config.toml
hidden_size = 256
num_attention_heads = 8
intermediate_size = 768
hidden_act = "tanh_gelu"
norm_place = "pre"
norm_eps = 1e-05
qk_norm = true
bias = "all"
init_std_qkv = 0.0271
init_std_up = 0.0271
optimizer = "muon_variant"
beta1 = 0.9
weight_decay = 0.073
max_seq_len = 512
Each number is 128 + 24 x the weight over the matrix's rms, rounded and kept within 0 to 255. Layers, rows and columns count from 0. Numbers have three digits each.

# layer 2 MLP down, 256x768, rms 0.0676, rows 145-212, columns 192-287
141125069157129127103094134136127157161124088153180123127149110097128166134094103140113104108152085142171130105112121142114114066152076142142165108113165170159115098123139132109131146087108170131125117161156127169109106135158108151175124142111081130130123127145092153151101111092133131125
109123159119114131078124146137146149146104122137113146100161126140136104104136118138125139178135131106110143114120133093083159120132113111114113120089130122098127098132156121116122129138139147113123137099149120116150152143084138119144102119136087150135133117113119115128162097100113098127
142112159128102136080136125154141122142164149144111125094142111106126124143142122148119116173115120156146126129085105144136143124157166093141115092111158136143121132188147117159121110127131133156170099169099126150140167138131130158125121159108144088153133112127116124130090118137124168140
122133084139136082102154129110143152084163105151130125162156112119129104135162121121131135114127139128131125155116105139152131091125171154158144178118150101143089155122138090103098109133146143147102096130132145153136173139124137153138106117116079146126151109123139128129152111144125123143
154129105134150146188127124086138106098122119099119149135163090103163101121117115151124119081138166110140145149106137129140137145120141138118112127112090101107150145133120142124120114111144116159136116135121150129098083101129147083068128116153150101134105119118149150137174163116112106096
152104091159147112151098125129148118127101103100125115126132117155114092151088122153165111112146141140091203147127177142129141127121123097136137129095109119102123127113133145104150124132124129117136126128091156163133103146155109138133145154130100136087123115120125151161156139124117111141
126158136120127129139113173145117079110114159125124162121117110125112112134130145093126190094146128130174113077159107161134168137153141163129102150112135147120141074101140165116149093127108152121092100086117125163130131093129090146110127126104154088126120126107126117110130134137082143187
128175116140136132115096096120115088093123136096118135149151124172137138162119109201124117133139109139187125119167081114127161096149096132125105111126117084114124103145148137166130083123109129146130138118106117033136129139162144101193121150089152147134122126118082120134120141123136126129
130184096088107131091123132097105129136140133126144174131178124155140139142107114085102111115123108133134153118181097131175138134132122149107108132107106154142114079128122176144112142141144142110111127135119163159114168104119156156142149140135108140104143070113126103109111118134076152134
144114113178120137112148143115158116101140070134161131160130127190105161125135127129105121105095166117122127133136102151153129129140125141119111130093146077139134104132132104116135150156129115129132133154143124091146112133122147185174156098098145132117126104091123121112123100130107152112
103143114145138151140140175146126163124135116113123127152111097135142128104108156107143156105125118145087105105125114093111121135116102112156146113144102132146156142131136138146143146098130147129100118141144132132125122143085187131133097142120124131114143115146147151137159105109159158145
130147142111109154111171146086124160136136124081145133147138134112153137126126141132161128198086134120150136140087099133186140136114150125122163144117133139122095162152133152112137121135128152121114123080153165097120152093104165112146135110150145143158087130135133162140151126136105125108
160118152154120110132144121160086093161088114144162113123126115125128129140105073094099138151116128094123160123141154153126101130081142119131128149150126134117093106111146099100117142135155153115125135116084108129148105108114161132171160122159137136116141136112155134158124131128083101150
110081164074120132149142118127135105100156135115115137154149146120141116166140145127116107153071176111136104126132115098180133143109172097146161163141141111144175143098067101097124152130126126087138111150135105096146110126158149127128113128137066135148109125152167154167115132114200124107
134109115142146120096128107081151139097126127122114130104073141124139128149145135163150106125146093143147092147125112129126113142123111142109098146114102136114141074090192057136171141140125117162105138105115116106122178122151118160104147097154151170142162091116141177146174136153150147115
138117128116131153124137099130162112112121143120136124118165144157125150131103118133099104134082115101147110118141141111101099135090140121110120097144096104163127131152146144099099145098132126094130124123118126119140095164155132157158127140118155131162155123119141131121157141109070122118
138112096148154159127132139139134142104129122083103135100123144130159099120160116133138172128120117107127080104071127090128139083163137125124113165080104123182130099144072117185101134175112107131161127151117111144142152129119118112104135124130111118100091150158122126126140157120111122106
125122137130123131100126117138175117097095136144134128121120155142103184099107091166110122129114121113105128128115178118128187093109184164127111128087114157114165108114161110096153110130110123124131139129082126140151134134137084100119132165083135121155126113106135089096159142105068104094
126115053122117118160121182127164125168127165123113119133146146153125147147126129105149139141101118125089106169106102111154128082131078144135157148136137128138123126135126122137145145131126157123134136166108136146146125133094179134157110159118132139155152151169123156119105121160097089136
101131205123122100181139089123132099158087168106078112120147088145129152145121133125103143128152156140150140105120107180150124164116115159154155103167136105157133136147097119148074132164129123157135126106125136100146096159115045099151143132117090159115109096087087121111168100116106081139
114134127133116139115099126118114139110094086129116111126096114121121133102113123110117207136113142130127159112125152129138140164120143130145102134104168166107170148128152152148125134112126111159153080095124115087116113164143139138124115133130165129120081115111105132122129083123147116129
137155130102115149122153130107160108160126125137098108142101147077146105135134131127077158125118165166118116108123117123116110117134128151082128151139125161124103101136108155138122144140134165129175130103127106096133121174104131106148168176111165127099164177135148152136139108119112125105
153131173137113157136135146158141108171139136092128147151107099156158144139148138147126161178138094100107154108148163090075149123103132159147129112111163115160135107122101141137133106142141151152120094121129137136109166130143120125112099086114109100120131151143146130134170085170121114144
093133110145188138139090134135088123161130111119128124157126105102099155143122171141143114146118136109081126138083089123122088147112137117145155111124094106095111110084135111098127112134175143092145144155137143132149096169117168116128112119137093141087138153149146097156090146104149111119
124107086115130125093156106151122138111142128170107134097140129155118133105130180114113079117143138127113105109095129121111138114106149133136090085160128164139141107138130101127177129127158121135146124098169127110162145124150114084089115142095171152133146154113147194136148114148148142166
127092167127121160124138156127141104112134147172107113148125113101150117086166131121145143078113136103142170191090149168080138147119141164147112105120113106124137130126151168085103134174163165131125129124129102137112078153138146108115116149136110139145130145149123103115103130126096090124
143125153126101134174099175146115102150116109119130119112092157127136100145111109120110122154139123110113115137179176095136125142141147138112160142143137113115118130105158080142151109138121120140129170102196091172140106143168127096131132136118099138156122121121108141153163160130130134183
106108105130118139142146167117120158124143130127137126121166116120122169126134129097129104093147134118161112160111071150162124128154183169127094170101121099140093130111106155163178109164140145118088149127082126139113132113127140123185117127101129116110128094111177090102130112129102135149
103116138131138153139110145071145136100137156106134095141113162159158106151119120142133126130150164124172166109115146090092103134138100117137128173119179185140094135112116163096111135129086048150163109121104135102121145108104131123169102098163093140111120144130132109091117137124108102141
129088134078135110092128129109149130183137127129114132162151100119131128118125115105165125157125087127143081119139148142126137140113110114135096100129115145107123115134127156175134147177123145115146114139093153162111067093145149117137138090099152120142167129128127151142134101141107143157
125116178171111121162124114112145174118109109126121139147141142130122145095139119163114147154136139121126118131130109136133129132108092110150125147114106130138184125136144129156143128146148118136143121144113135134118103140141150103108136124106134145114169099093116122146144111158090116168
166097135106134117085163156158088142111152178119170134163155121177120125109160119145136153143142087169132045138065126114099127153144136157125130112143155156141126158130113156120134119105122134157108103167149124142119133125133159092158107118123083093139125165083135128132155117113140137119
122117070133110117172111189147091143160135138137134115087126129109161149173145137070103103121163165130140146146104085131105098135135104133167135115128136126110111086126081109127155142130180128131107086145112139148155146143110147083135112088125112142158124109151137124146100142133125109093
095091092149106114159114161152159147153120145081115158116111108159148117128114158162124121164121170129123182137166100151131149125117121160125136142124128132114112131126130149122053105095121112136141098121155146147139079096130080121130136125138120109100157151131171149106104106132135155142
195132115172096166109144150150115148128136096101121145111115123142138136157133118100131173128142138130084150134170143093170153168141101129116138118109135139172088138098113154096107148101128095112119151115141121169105132120119113131179140116133099153095154127138152124136160109173092131135
129128147088141119144122120136118087127079131101145101130124144110103130156135132141140140123117147158096137132110154137107104127120160113086156139143131139102133106122164117076112116130118115121134133187142127142136135149110128113147132154155123142107121115192095108109128145154096119119
134120150119132140132123131100106145084113177088111154126162138099119158147133080146100200102169149154139160123101099133108125139115121132135099159130136130113098125116070176129102150136134131152138145170114132128071075128134121119092115118136118114113127106107167104112140127133114126119
110150140099104113128095112152084083126136112133124116103096112135105119205184124121141163126085120124091141104132119147161151140133070141069160159108097117152109105152143159127115112103126087113163103136142138132115094105159098122099098135123160131162108093124093123083147167154178129153
144118162100164153123124116163112110121144110126140111156117110148146091130117117088102121119129130125122110172161101094100113092132127106140148112145119110111089074112141135142120143172090132113159114159091150148169142112166141127142153112113108130174099104144135130144156144109122142119
161118110135133090147136122149147138160115148144159095106143097157105176134120152108085091109152139135157104124144054140176092127145119136152134120137130120143115161137123116128163131139087112143139136110163125129139123108143122119117058111137137133106125123119136092124073149101121126102
164140106126133124089117100078094115076132110122103140123103141143133136098115118104160130109153123109133098151173137077126112143146114113131167142157136118135149131131118137140151114116100196144103100153109123159116149129145172130134154086144120111126167115126121132123109132116129104178
162146123134146177092124063137164143114112102151156132126153144149156129074142149134094116120139164150117140144081095126180147135124116113127083130145105174076110105142132084097118117134174097104122126147121132088161112165128133119090146090098176127161147112128136115147097125142132134107
117134093122117061131120134093119115141142090151135129121123103138131137129133149105105145083124080106097137104150079130100087150138115075146140134153104074124108140125150102146120132126149138105140127150117134103098141129133142132105153104144161150155142131142146139137151155111113145105
116125123133166118105121117143087131158107153132123118103126095132133147121109082107085158125137095115123151094087087124127151135132166142114095079123125085138123106135175112116083112147098133114136113142143114184170135125127130152135121122159186098153150152131146168171141153128092139165
096152108116112151143186180146137137109104108087128122108142168129090124108141112137135145118134110096166116104116163124109123166143132115103131125097113133147144155139102139103100134113129158138141135179157126106142113104163130126082108070119133137130131151101120161114150153127113109148
123179134119130065127144103145132137103158116127077106109133141158099143142173130153168044141132106123081159144145103089127156104102144178124120128124136119103149188146137154120179138119140142129116119163147156067135133145088139085119145077100202121088141089152132127115085141097169146147
145120095083106118139152121122094123123074113114106175123122127101110115169135133120148111106102129107113114116089132156142138103133103123142159145132129136131119062086195065088148072097122103117147133105167122137152090100131110140158109113109133141150091143118127121121164094130094127104
137158126117140120125110087157112133147137092146098110118126088110100129124144159160071148150167139138141092129183123131130120122147099166165132109137078158100148141124131150157111134143118134142111107067179154147135116124154100122126155139126139123124107172108113160147128157101181110089
149094118154123141133127162167125141139131137133123106115202122132134106137141093084138143162138149140163191157101141089093141164137124119143188090092146116145104146140129133106171133119121113102117121141164152162148106143104115142124176118144120125098107160133093117141130105132068092122
147129166113104114133105105121135097128147140118113142146121078140151142136092095115121114136131080118119095138140165163119133132153132114088142150164119099132089116121138122122085159127089149132106103133082121154112140135110136107147085124135112102116134149146110107122127135119140109109
117163129126126140083126132125103151144157125159152147111093174138106158169121123181127082121122128148101120149123131110114150105107148114114133141121128151155113146087102125115124147144075150104105160122147124147146103114138126167169139131127174155120141154179110117133054152140134104157
133081121114153126148083106105129171159100152178132109096079182113083137121110128149127125110113133149133148136139133135124171065103136065129126134094157134117167103138164127106105140137121119138106131145097152149116135093095131150106158133140160083106144104165103110109096116115137111096
117135155177110140124081151162120086088144130127126121115094101116151118115121125102132101116114163143125149170102111166125124150117126142142117156156129114164133102146118132137109167131120122143146110201125135117151110140140138152135168118125139122115131093152149147115142122100111107122
149127155138149090114118172154118118183101106075062105140094080100099158127090103134124143084122124120156128112163161176133091133104144184113138166124107136153113121121109130098142134168104144141129157070156118131119097089124136169135145150128088078134091105123093138079081098120088125161
136119144144132157113108125086125125141117125142161131116122059136162115135124153128160150125110121113111102101104094120148130105076096139116096130138139159095126115078117105130144133136115122146140129115105128171121088160105085131136071121117208130087099134165117112101164117116193117118
148137101154125134108109180084152134129123119137144156122118139105137125111134158122142102136133111124168111165137160158119088112142103118128107158138092130168139162162100082097097095094101052142117175128115136118107122084135162095138106148195144148139083130163167109125135154103112126100
100161116133137126117172106086134160155127161139099130093117112125149117126148140119134098143100116127130140142149120156102119158134141085140134102111106129120132159108112169131120140132088130133135055136148120119135084142139165140168104141104154147119150132087139122135138110140123130168
157102096121125104153133097130127123093130163124114116148103107099168116118155124088139099093119142113158147174141166104146145128150170178156119127151153177152135164163131066137113134122086184100102120137125115108128143145136132127118126118155145150116111167136100138133121137115119106163
142140123112137076072120122119124156131152147120155120137145150140136169100137144151126172113137143106169128096142115127115101160163094130116123124139147145134085169149102109097148130077101102092170163150141128138141117107152146135156138128156124093140130101110106187126085150126125149054
157126160123116141112158118141114154088149122114119139138171103123126127120149139158115080139123172117115121118167129132174117124130116146129127116122115145116167124136107163150116105136106133135146132141106089138123139110117135134136150095129097115178120130129144133113143092162144138114
193113122161139115150094101095136091124094101146117133144131153110117130060160136114129138141175094138131090093120141156128125131148094122143139167144196175101121109146134124179132111140142146141150114113119156095135117138120097091084098133121143128114145116099119113137168149118118128124
145108145101106133150107172092144114140154142164126110152090162101162117132144119141091088174090112122116079107113187124095104153120152134124146102126128154172128111112140068134141114129147161153181131143115132127145125136124079105149103168112170121116123120101080115135128119138131137114
107134112128118133110147114138138125157125149142085160113121147103134155094112109130132119126145076124122143128122095088170124120115159138122132165109129123130121113156126103107167141155127134133112148116131102098131075141087117112142130118155113131081182098125081150140124150179150098185
146138128133156115123140123170119103136131126091151090130076065124147123133098082103151160141162118132143127094107133101107153137106093150147121110106112096115127139107150155096123139171093143171157128134116149129144081148091158142133139107131161130100118139183127139121119149087108115158
097139138154119146113156133145151133104155135160105133132124136150172149124122132130144166116140141129146108122117144093167103125112130126121106130113136130090122175163132201126128105118092133178089129071141156116111095104147162119142119092115131107166128095149150128137162167113125142076
139120122126111151159075134157131085141129129147162127108126152162108112134160133131152191172119098088139118167109146127133140151127132178091128146148144136152133144116113122154135131154089128122106147125136163151162126120114110123174178097106157160123112161109145163127130101139120145116
144124157128144113128167115129119115109091120127125088147118140170122097037106112149131135081142104116112090085116122073097099153095161136109149179085130144112119077167174097145073120084150143133110103126121155171165106122110147132102102157140186117107139143142117139096129097143087103110
151166126160160116142115116135112092103093117123095138159119118167115128185163123138187169148173154115128187128120133142076135108115120137119121129153085080142141090119186112134076128118118143129109113117159105130137158121156154143123164129134165128171158102144141125151162091129141122198